config.yaml
num_hidden_layers: 10
hidden_size: 256
max_seq_len: 256
Each number is 128 + 32 x the weight over its row's rms, rounded and kept within 0 to 255. Layers, rows and columns count from 0. Numbers have three digits each. The size before them is the row's rms in percent of the matrix's.

# layer 7 attention query, 256x256, rms 0.0921, rows 126-127, columns 0-63
118:131175147127165120142115104167129155102115127132114144097068100155113157154193165094166130128120149133132123082149120140085136113094094138133072141141098174170161158139108128151135127127157100
126:107112170145058133099122158096122123058118141136100107175135142119164153190125106156137107110109174093147127160161063090158120170110078112212126152181078150112116154148091126150126083115187124
# layer 7 attention key, 256x256, rms 0.0949, rows 126-127, columns 0-63
113:167085159139103104138150093135158091155113128088157144089175075112114106114125216115151133069100136176124117156112138184112090137153139100073137142084131111134144210109151132187175141160106145
124:086134140126146111095136119156143118047133121114123118103136136096183131081074092123104128130126076167030078184059102144123098153120144123154091168117106079177151170113076064115119112164154110
# layer 7 attention value, 256x256, rms 0.149, rows 64-111, columns 0-63
132:103126101127100089097140150139033118093161184137148129133107155141122202167111096091112180092116073098102110108165141092180127103136139174127165141098066124117123115082065085111197079131206124
128:126134140146148137188168207120111149110118141110131129093089132107138047123124180123128078118057144146141097129156121043190135143116136087147128168157104115149133175146073069124148118096157125
123:146086068132081098092167131148152115125132136174123178106145148074140119133177155148135151137128128156146087115146131139121179149149102169141127131154172054132139101124162153143092150171085116
121:127145163223106129142096135167159117151126119145114096115108144128130162146166158086136076110113094115130155127151140146095138052146147144141116054121122131085107121152144150107212156127135102
123:167161161101085050149104168193031133111153125115109102186109133156144106135153094106076118165098167178123123108155168138129117094118117153147183138083156060100181058120144137089083183080104086
122:160160175089180097077133168131118137098127126127154116106100128091132107160138113105115181176140177107178175126106144117153162096114132133144139189163106153088181105106088161135098121139140035
114:111104105131092139127119188082119104137128132141137059133194115141170167150108111158158095179115165111099127105097112098130134114163123150100086073120151151161107160138149096104060138125172137
125:132127076155145086075167130032143174104109126166136125184089115106102172130097142109044170102115131137131092148114148145110093110096130103104160104136139069131122127127171126091105132127116144
123:113155130125147094136115111174088233118135143179136157106051151127165133107100140141077170113142093148142207139094073137103144133171092126086169117177091100089127156108115078113129090111156064
129:125148153142122122124129143156138107172122176137158062068145098103173121099108149080135123074136181167108103120142134134117133103182134134144117156144155129148130085126128138130128117128130068
125:139095093111178122120114118182086038135134134103133072097101164105133150071090099173109140097099082126101130128105138157071138147127141175182115095121126130167095136186142161104087133144103167
120:103148133086134170076112087152171109109132121133115126136181170162146185119211149098133118173155144141095129104163121114107126090133132133115092144151174109150161137133089105141146129084106125
123:133155119117105127189134105119116140129131106205135062110080087091120163154098140115192141102154120131138057151166161129127137124151097102155156107138121082124034109083109139190104139112125165
121:151120155136065163061133119105027154117092087144151134102133106071165124137103118151079149080109103122168129138094064157150117060129116135132118114139135150099140164171122112195117144123133178
126:115129160128111144166137147139070178170031150090124138195074070173166137115171130111168145072155131129116143200114094106119152120127143164139180140114163123109142114118163140149090210137115123
125:149092110147118128084111150096142063113132121180104113119115090118156087140176110111207140174152122087114082129089142131117174108092119172146098177119100121118119170148062154155156092116094101
127:138139174073152145152137155108082109125138097097092128035080157106119114063138152128099099148124094168143068126215130142164096136119142080095134161104130095135094184072187097135129127114127091
132:092152150155110138158142129080073149098135173137138103090178051105091132116110147157135085120117135157100155138150112111156159131133168131118174049145123069157107119142162211154104145092096195
124:155127110145157109160144163123132137109119151092128139143176213122119161149154168062161140123103135176101101167122107170112097136140098130124043184170132104116081145175179196129117127120096094
124:097136155148157165108049153186155149151163070188086131116095222131124080135163119109172122064122075171120153090146116103129140105188087112105116037110137103136104145121139132129157071088103076
123:131156128148088155129171165056157069190106119108096103118126161126141099107169076083124136133126111101127143126155138152122185135108134137107120149152076131117134115069119122188075147126125116
131:121139156096143142192234081143103072078110119111126111160150140096107108083046134120110112112114109168105140128158067095137137120077134157147129153130171160124136131178192123204119149122148168
122:128123169191096087141092085116108139151118099097142141132145165111168159117070149109154143161143051088111152124124100128112131137124129156126110158125178120114130148134115095146133076152106114
128:164178136176137082096176083024144109054077103180122138141147106128126116205162147148129077125188129147097140165155100124155103107135153119119238075134136118134110121130125077110152139138138142
127:178151187134131108110165158118066143102124061116164154098119111095116165142170055092124170121160144145107138143103146070118162164107100125127027071120164132140082141132092149102095137181136094
127:133089171125147124153100142091196140163109148170128184157028161146070153112163125176139111094096174095133207086125115116121115118141142171098129132117117124132117112127084156146112124103149135
127:118098148120114104148080114132110112100041160110149157123150113123173145154117167104162182091167135066116246144147117143056144152111155063104176110108113138139127120115120084132069139121134109
127:086100117122136167117129133118180137143135123134177085149150126144137101105203095080188130155130162182093118147130126145074147148120147147184154137196085172116122135178158074151144135093088176
128:075126104157133158136123111112139110155156096088137124196075124059160156170175168144084192143090123104130093102126140141125141141156088235169102148148108155122144118170185111185198126133071156
126:112104131205162144160151082097137133137133141172104152149123118125130098140166168126080155042142143123154114128175132111153121073113097121112083155134108071150150160128117147079177137189145139
131:123069222145022122185140116124169127109107138130056119193101080126078130112127142146166141100125127161093132126136219190115147162106144142132135096133153123137177114152107091182128156124108127
122:073105106142104080128144094137090184107090115142135127095140162084140176179167069120145125136093126122128135146148143098189116125124132117110178137137067143146113133108103154147142087082120060
133:132112120180086168101135127116110175099090129129124145117111132157162094139087116106122056139135125121106128135126141104119094139123112149087095096137112166081140130150137140109132122127123143
125:105161106098115115255188132152126167155105108099122109077197168162074096094129090158138107145122043136193135115120123137073113107123091142125132158121082115120120140129107199153094140135074197
120:147120181085096188138124145110133184108140114135082151138143111109130109203096159156173145101107105123112146139149163112138181151095140080143109158094157105115088137035092150117090032181128166
131:092110169115136140184110194119114140086151144174120100128125138135096121082138165166132133144109140090121145147137062161108103093165110112141111140188135079151153166141137121116167083120133054
118:119114144080075175109098079118094121136146156140115157135131145204140117132145130089122095162126141170154192136082129162110131179162103106159071161133161182118078134091118115187149194113116082
124:122133202130112139095168077115149106097139148132146117128091124097133117129123113167167115095206164144122128124143143128102118129117158094141089163123098056156201085066119098139127114079140134
116:101152097095131159133117129093128109094119141120107140147167115109081120137198145126110122144086103121135112075150128183122118169129143116202149117131139160122072085114117130162161058184093099
127:144104158163189115090148222098145109161121133106145118099098148140147143173136111137141097173142117114092120112116125150126172167135179172164141157101113119082136128079197158082132088130133154
125:114109165096168100050148216155083120114136131093139111086101130127113104132158080120134152108094131110173144154136143141074210131082103143115136142098099159158118126138146130133068169169153143
119:133189120137143142140154095128134076112152080097149174131104148194104128172127114133125128156115140084157102076106127090189138103104141102182069093140090112126154133162142105200101063186131109
125:169137143105060101120130175128146123130199132139083078095134129089129125138115129126167104160083159105146147103099091190140140125156087129148115155084104123111109123113174089152192117150118169
130:134105063090092083112139147134169160116147103117089120107123128134174087149157097134110158150111112156098161148107129141106127134125141138210142158073099102159148150087122138135086122146139077
121:138125152072142112124131129153108086078149124117094153143145070086128209146151119138093172159114082150090110081131147158131146165142126111074121151088116126153127094088137122090119120074188180
126:155103159110169131023152112124045181145093039128103113157179134133138046214135089177103172102130186143103135128092133081172088171117103139126123137138153098127136115148129167154132091117133134
123:084129127134082129137132126160137136098157119135129099096071051146077136139100120156123097136121136136061174138187117197131127151117084120105195154123097098101077127078125144145138105188100159
121:123049130142132153071099139081111141125068100133094111131165187109108082084173143145094107154136159120099092131081145163162107091151090141099170094144113156102155123190117142083068115096086158
# layer 7 attention output (transposed), 256x256, rms 0.12, rows 64-111, columns 0-63
131:086099117154139191137131127141197133187184148129086145123154106159185133106183162135116092209064134151131117142084105125190142191139103123129135081202155138147077144153157191105109171133107135
130:149150156129116128046149058061140065121090141153159199160117099116132129059179119078150070115190178073109178145131163170092096141173123150128117102165119117137188131123151110123122113061112147
126:082176171119152173158103064118091125153131095110152053166069140132172164066087147129103117173099126108088159140101117112085105134118129164124159155114146180131121161100121101087126180112114124
126:172168101007089146139125099180116158096165165161130090114132095123135085102142155154111130148148139131024098153080115113044173147113122136154075204216096109148121136109079144140085142099135184
124:100060100118081143132150073064142175136108149074122180125124140121112113071140142138116124153157116101171120199088091122144085149168133108145129142126111124135072136062114124195175111142078170
127:166103059107144136114102101117085131148160140097071130108076149151107163098098174147186079067098097203069074066195182123174151095084133179150182110097161138152081130162124161128157141135092131
122:183156088145142111175159156070100160137045190091097107137092076146122093079106168095144126103077181120159132133135088100102086144118107174138081144159137109124162133114108160127146106170092107
123:142163109123132194149112128150172121176145124146142136038141118158111109135119168133148094103149123127155179118124086159117153157184142135200110104113162134185138131109118114107171069179147119
126:124154136151142111134106161157098132126124113154096103124114106083119104114152104086144094117098166147148089218125162179133149074059121141164133161102108172141148107124141141149141156063110193
129:123109167070176150190143090125147109079136054127086197137065177084142121125174128177123180115099168147090072135182111125137163129130103154142189124141119136191166162104140111128135113104108118
131:128110145132082100109096133091136132041203148154177144123122080156157107173133158191112095127142157154138109130142093123185175148157139092160119099117065130137133131114153100224141205123121094
128:159122124110101099120136159064155136155132108156090174153089114158104175114137154074096132121047132113136096164115140102073120110113109120165139125133144133109107177057159175137178091135109084
126:165139085130184184153122171129071120145157139081168126170126095138173080124148072124112135155176106121119151211142171142095147107149159130117105106045087107126191061152134151108138085173066093
120:124145114109124142106102091148124177129177073121131126111075177166087118185113135105142110134091207174106106104106103176167144145143154085121131088145118162116202143133092130050100109092117118
126:121093128178120130096158107159128109098240102131158144122117152141141102091104097096105092144159088127122176169117131200127130255078150123139154158166107105108135132088106141101116109151086132
128:103118112131093164140156113130129179111111145138131098085104098096124142115113093106075144093139148111139138113119141105125058106081117147089188104068114155143145066184127187111137165129145145
131:132152176168155185077152116092190157127125192169095089144112124145145105158065121105131131133128078157101155089165202094138135119128093162123115085184118134151128117109128168153082125156151164
130:190108155142108146174094159160198185120123143098150126134134239110214157116163090125145132152137126116162113101104093103111106115136099158112110093156142121151141100104154045103157133135157085
127:132122163132104176120121100124140172123117167196148180171130098123129095082150075110056139139113127137155090113071173150197151147189116147118169071095132142192108102105094091080059127132189124
128:124162125150140112127178123149112120178153138105091148122152030085097101105138118128169128138109120044071164141148121120134102176098106164167136113108129152095134103048106059181165148195106109
127:111132157124148077070155084097125129044088117155165048135122151125181174141130172189096138132114128145150142135132167132141066123172122153176109149123134141147121186137115127088125109161148101
129:131069143148106162140085107104108088134136146092139120127139101174103113158149147137097133178166129136101104134132173129143118138153136106150110058160093090153152113110112084133172116145147142
128:169157173143184143101181150147120082171133129155100131122162137137082173145120107160125102144088135190120163054147130109148116106178119158148132110089114104133126125133169139159135176154087143
126:099131107121118095134113127082068175154140200108143124129120229176149187083083096132125117124068134142146120106139129197105105132065142147138071133168089145125138147171096116122154116179161162
128:120124084127038130096096081201152173136071182149086114144122093135148116109093163136136105100098122096153138108160124194148128093131140165123147116069109108107183180133123135160106106126128135
128:131099190094121146141111152104102097084122115125146029122129112105132139172086168081180128150122135084098075156113155065090086118126126141144145112161125192156124180111139120119138124177119168
124:157063148153165158125128100123179129128171068138147100099162152114055158093116125129112085129120129097141131089114131162140129128166067152077147163133180047130057091192151158116160150095114105
132:134108117109130086142167113156112115127173102122058150122119136113130112072156146118072117134159135121136149103103119170131134147117158075087090136125119122154149146116157142086135062125141095
123:098151136105075147109124162105105123152162140115138080090162102146137141108139130086088143132118187077121097103150111134125154138120128123141157160131141132145162124080110095086096116186184140
126:146145136063126091145108145202114088128151119097104133107146115112128127078066074145191121165090113139088123128124138146109128116147155100134131071110138167114166082172162194178109153105192121
131:119125102123201132167095095102097066089101124092118098102121164076099126200121206094088098126136146089167098136053129127142125111158141115123116156229119146103139079099153148144135106082113146
125:177166142206155119133093139201119113166113173063088123186130080097084141068108163135133143142127080118094100136104113132096066126125118170181075155114147127180178178170100172122142129129129123
132:136175135079134117129081106091111136177127149193188136169220160133147143123162098131137120093107083140118123154103124156087126087103165136171135127091129091152148140106132109114132156073137120
126:131086168131161139032147150153126148114125116152124177168158121069067145134113185146129191166126185182142121146152111087140185128147116104133152114144169197097184123093122078098131104214097125
129:080099142146170055092092145123119069129167215131151107146107160122074118107159143080099188175148088131144116089137115137076139110184144091150141079110104121159168171183152149119133152093186151
130:143123179164109100088079097142164151088093152060062141156091143048096093176110147096146101125187064202118130150119154077117137187066133082064126119166120130127157094091137145188176161112120150
122:146121130141140126139148124163179153139158144186102108156092134135119129149181089157142137149112140135140110129147123086132102097144149199071113140122168122146175050122080162098112099134139190
129:205133156147164093144113179061064132155165109084119141081164187118139116064159066121108122165154116121067139074117148142145144103088128145101147099121125131136125179090133177097147114161105100
121:157145201172168145129209123168123122140109145083172135130153207127144058135123124154115136123139172191058146180134165080203158064137127185145093143071146126117114136142149120109123150109144111
126:182162117185140107183057094153135125182118164135093065096167124168173124203111153110047123111164142167187150228134151121104099137114097170133203102166148118100055164190120078141100126143182147
129:129098098114075135075129101160136161116183105173093081133159141106146156055092218085178138149146199161119153102106173095121125092144113158139097103128137137113130143121129058114155159110091123
123:190075165146094136112129140113107178180133093116108093131124124096156114156117110091131105160117131201165147136148101189122176038174150111109149182120129113133089100110126109126095113124127142
125:142094107080129124139133102109150120136063119126166168069118145107144128132143143108138097161137155100131107115140131118159104129127121168104094111147127175136132149117152145083089169071124113
129:101132130103168113173157104132083166112136149121118091104169138053096069186139156113142157114168105064100164085126068151147160154143152160132081082153143128091130121129191185098133180144109121
126:097131064171143137100070090097109142125149129095135161116124172111169103130136124192156126126148104073111155123118122103155167043079093078123176109161111171174123117135107152124118119195102116
127:117169105117067159181115106114132087133133155127200142089124185144106162107179110165159194130122093156113116180198164159128114149124106074148093107087120139068140144134175068083102168195133118
131:106144185133181106129148111122179074115116136117073108173153134165188131117124184060079147080095159167115076116112128170134167132146136106152119128118161126145139142108138098146132130170140125
125:166158102174093148106117121090090066065114146111088153199128135172118152077086092138088107112123106156129100117120183097095148133173165104149108124156138085152091071086167107142156131131122113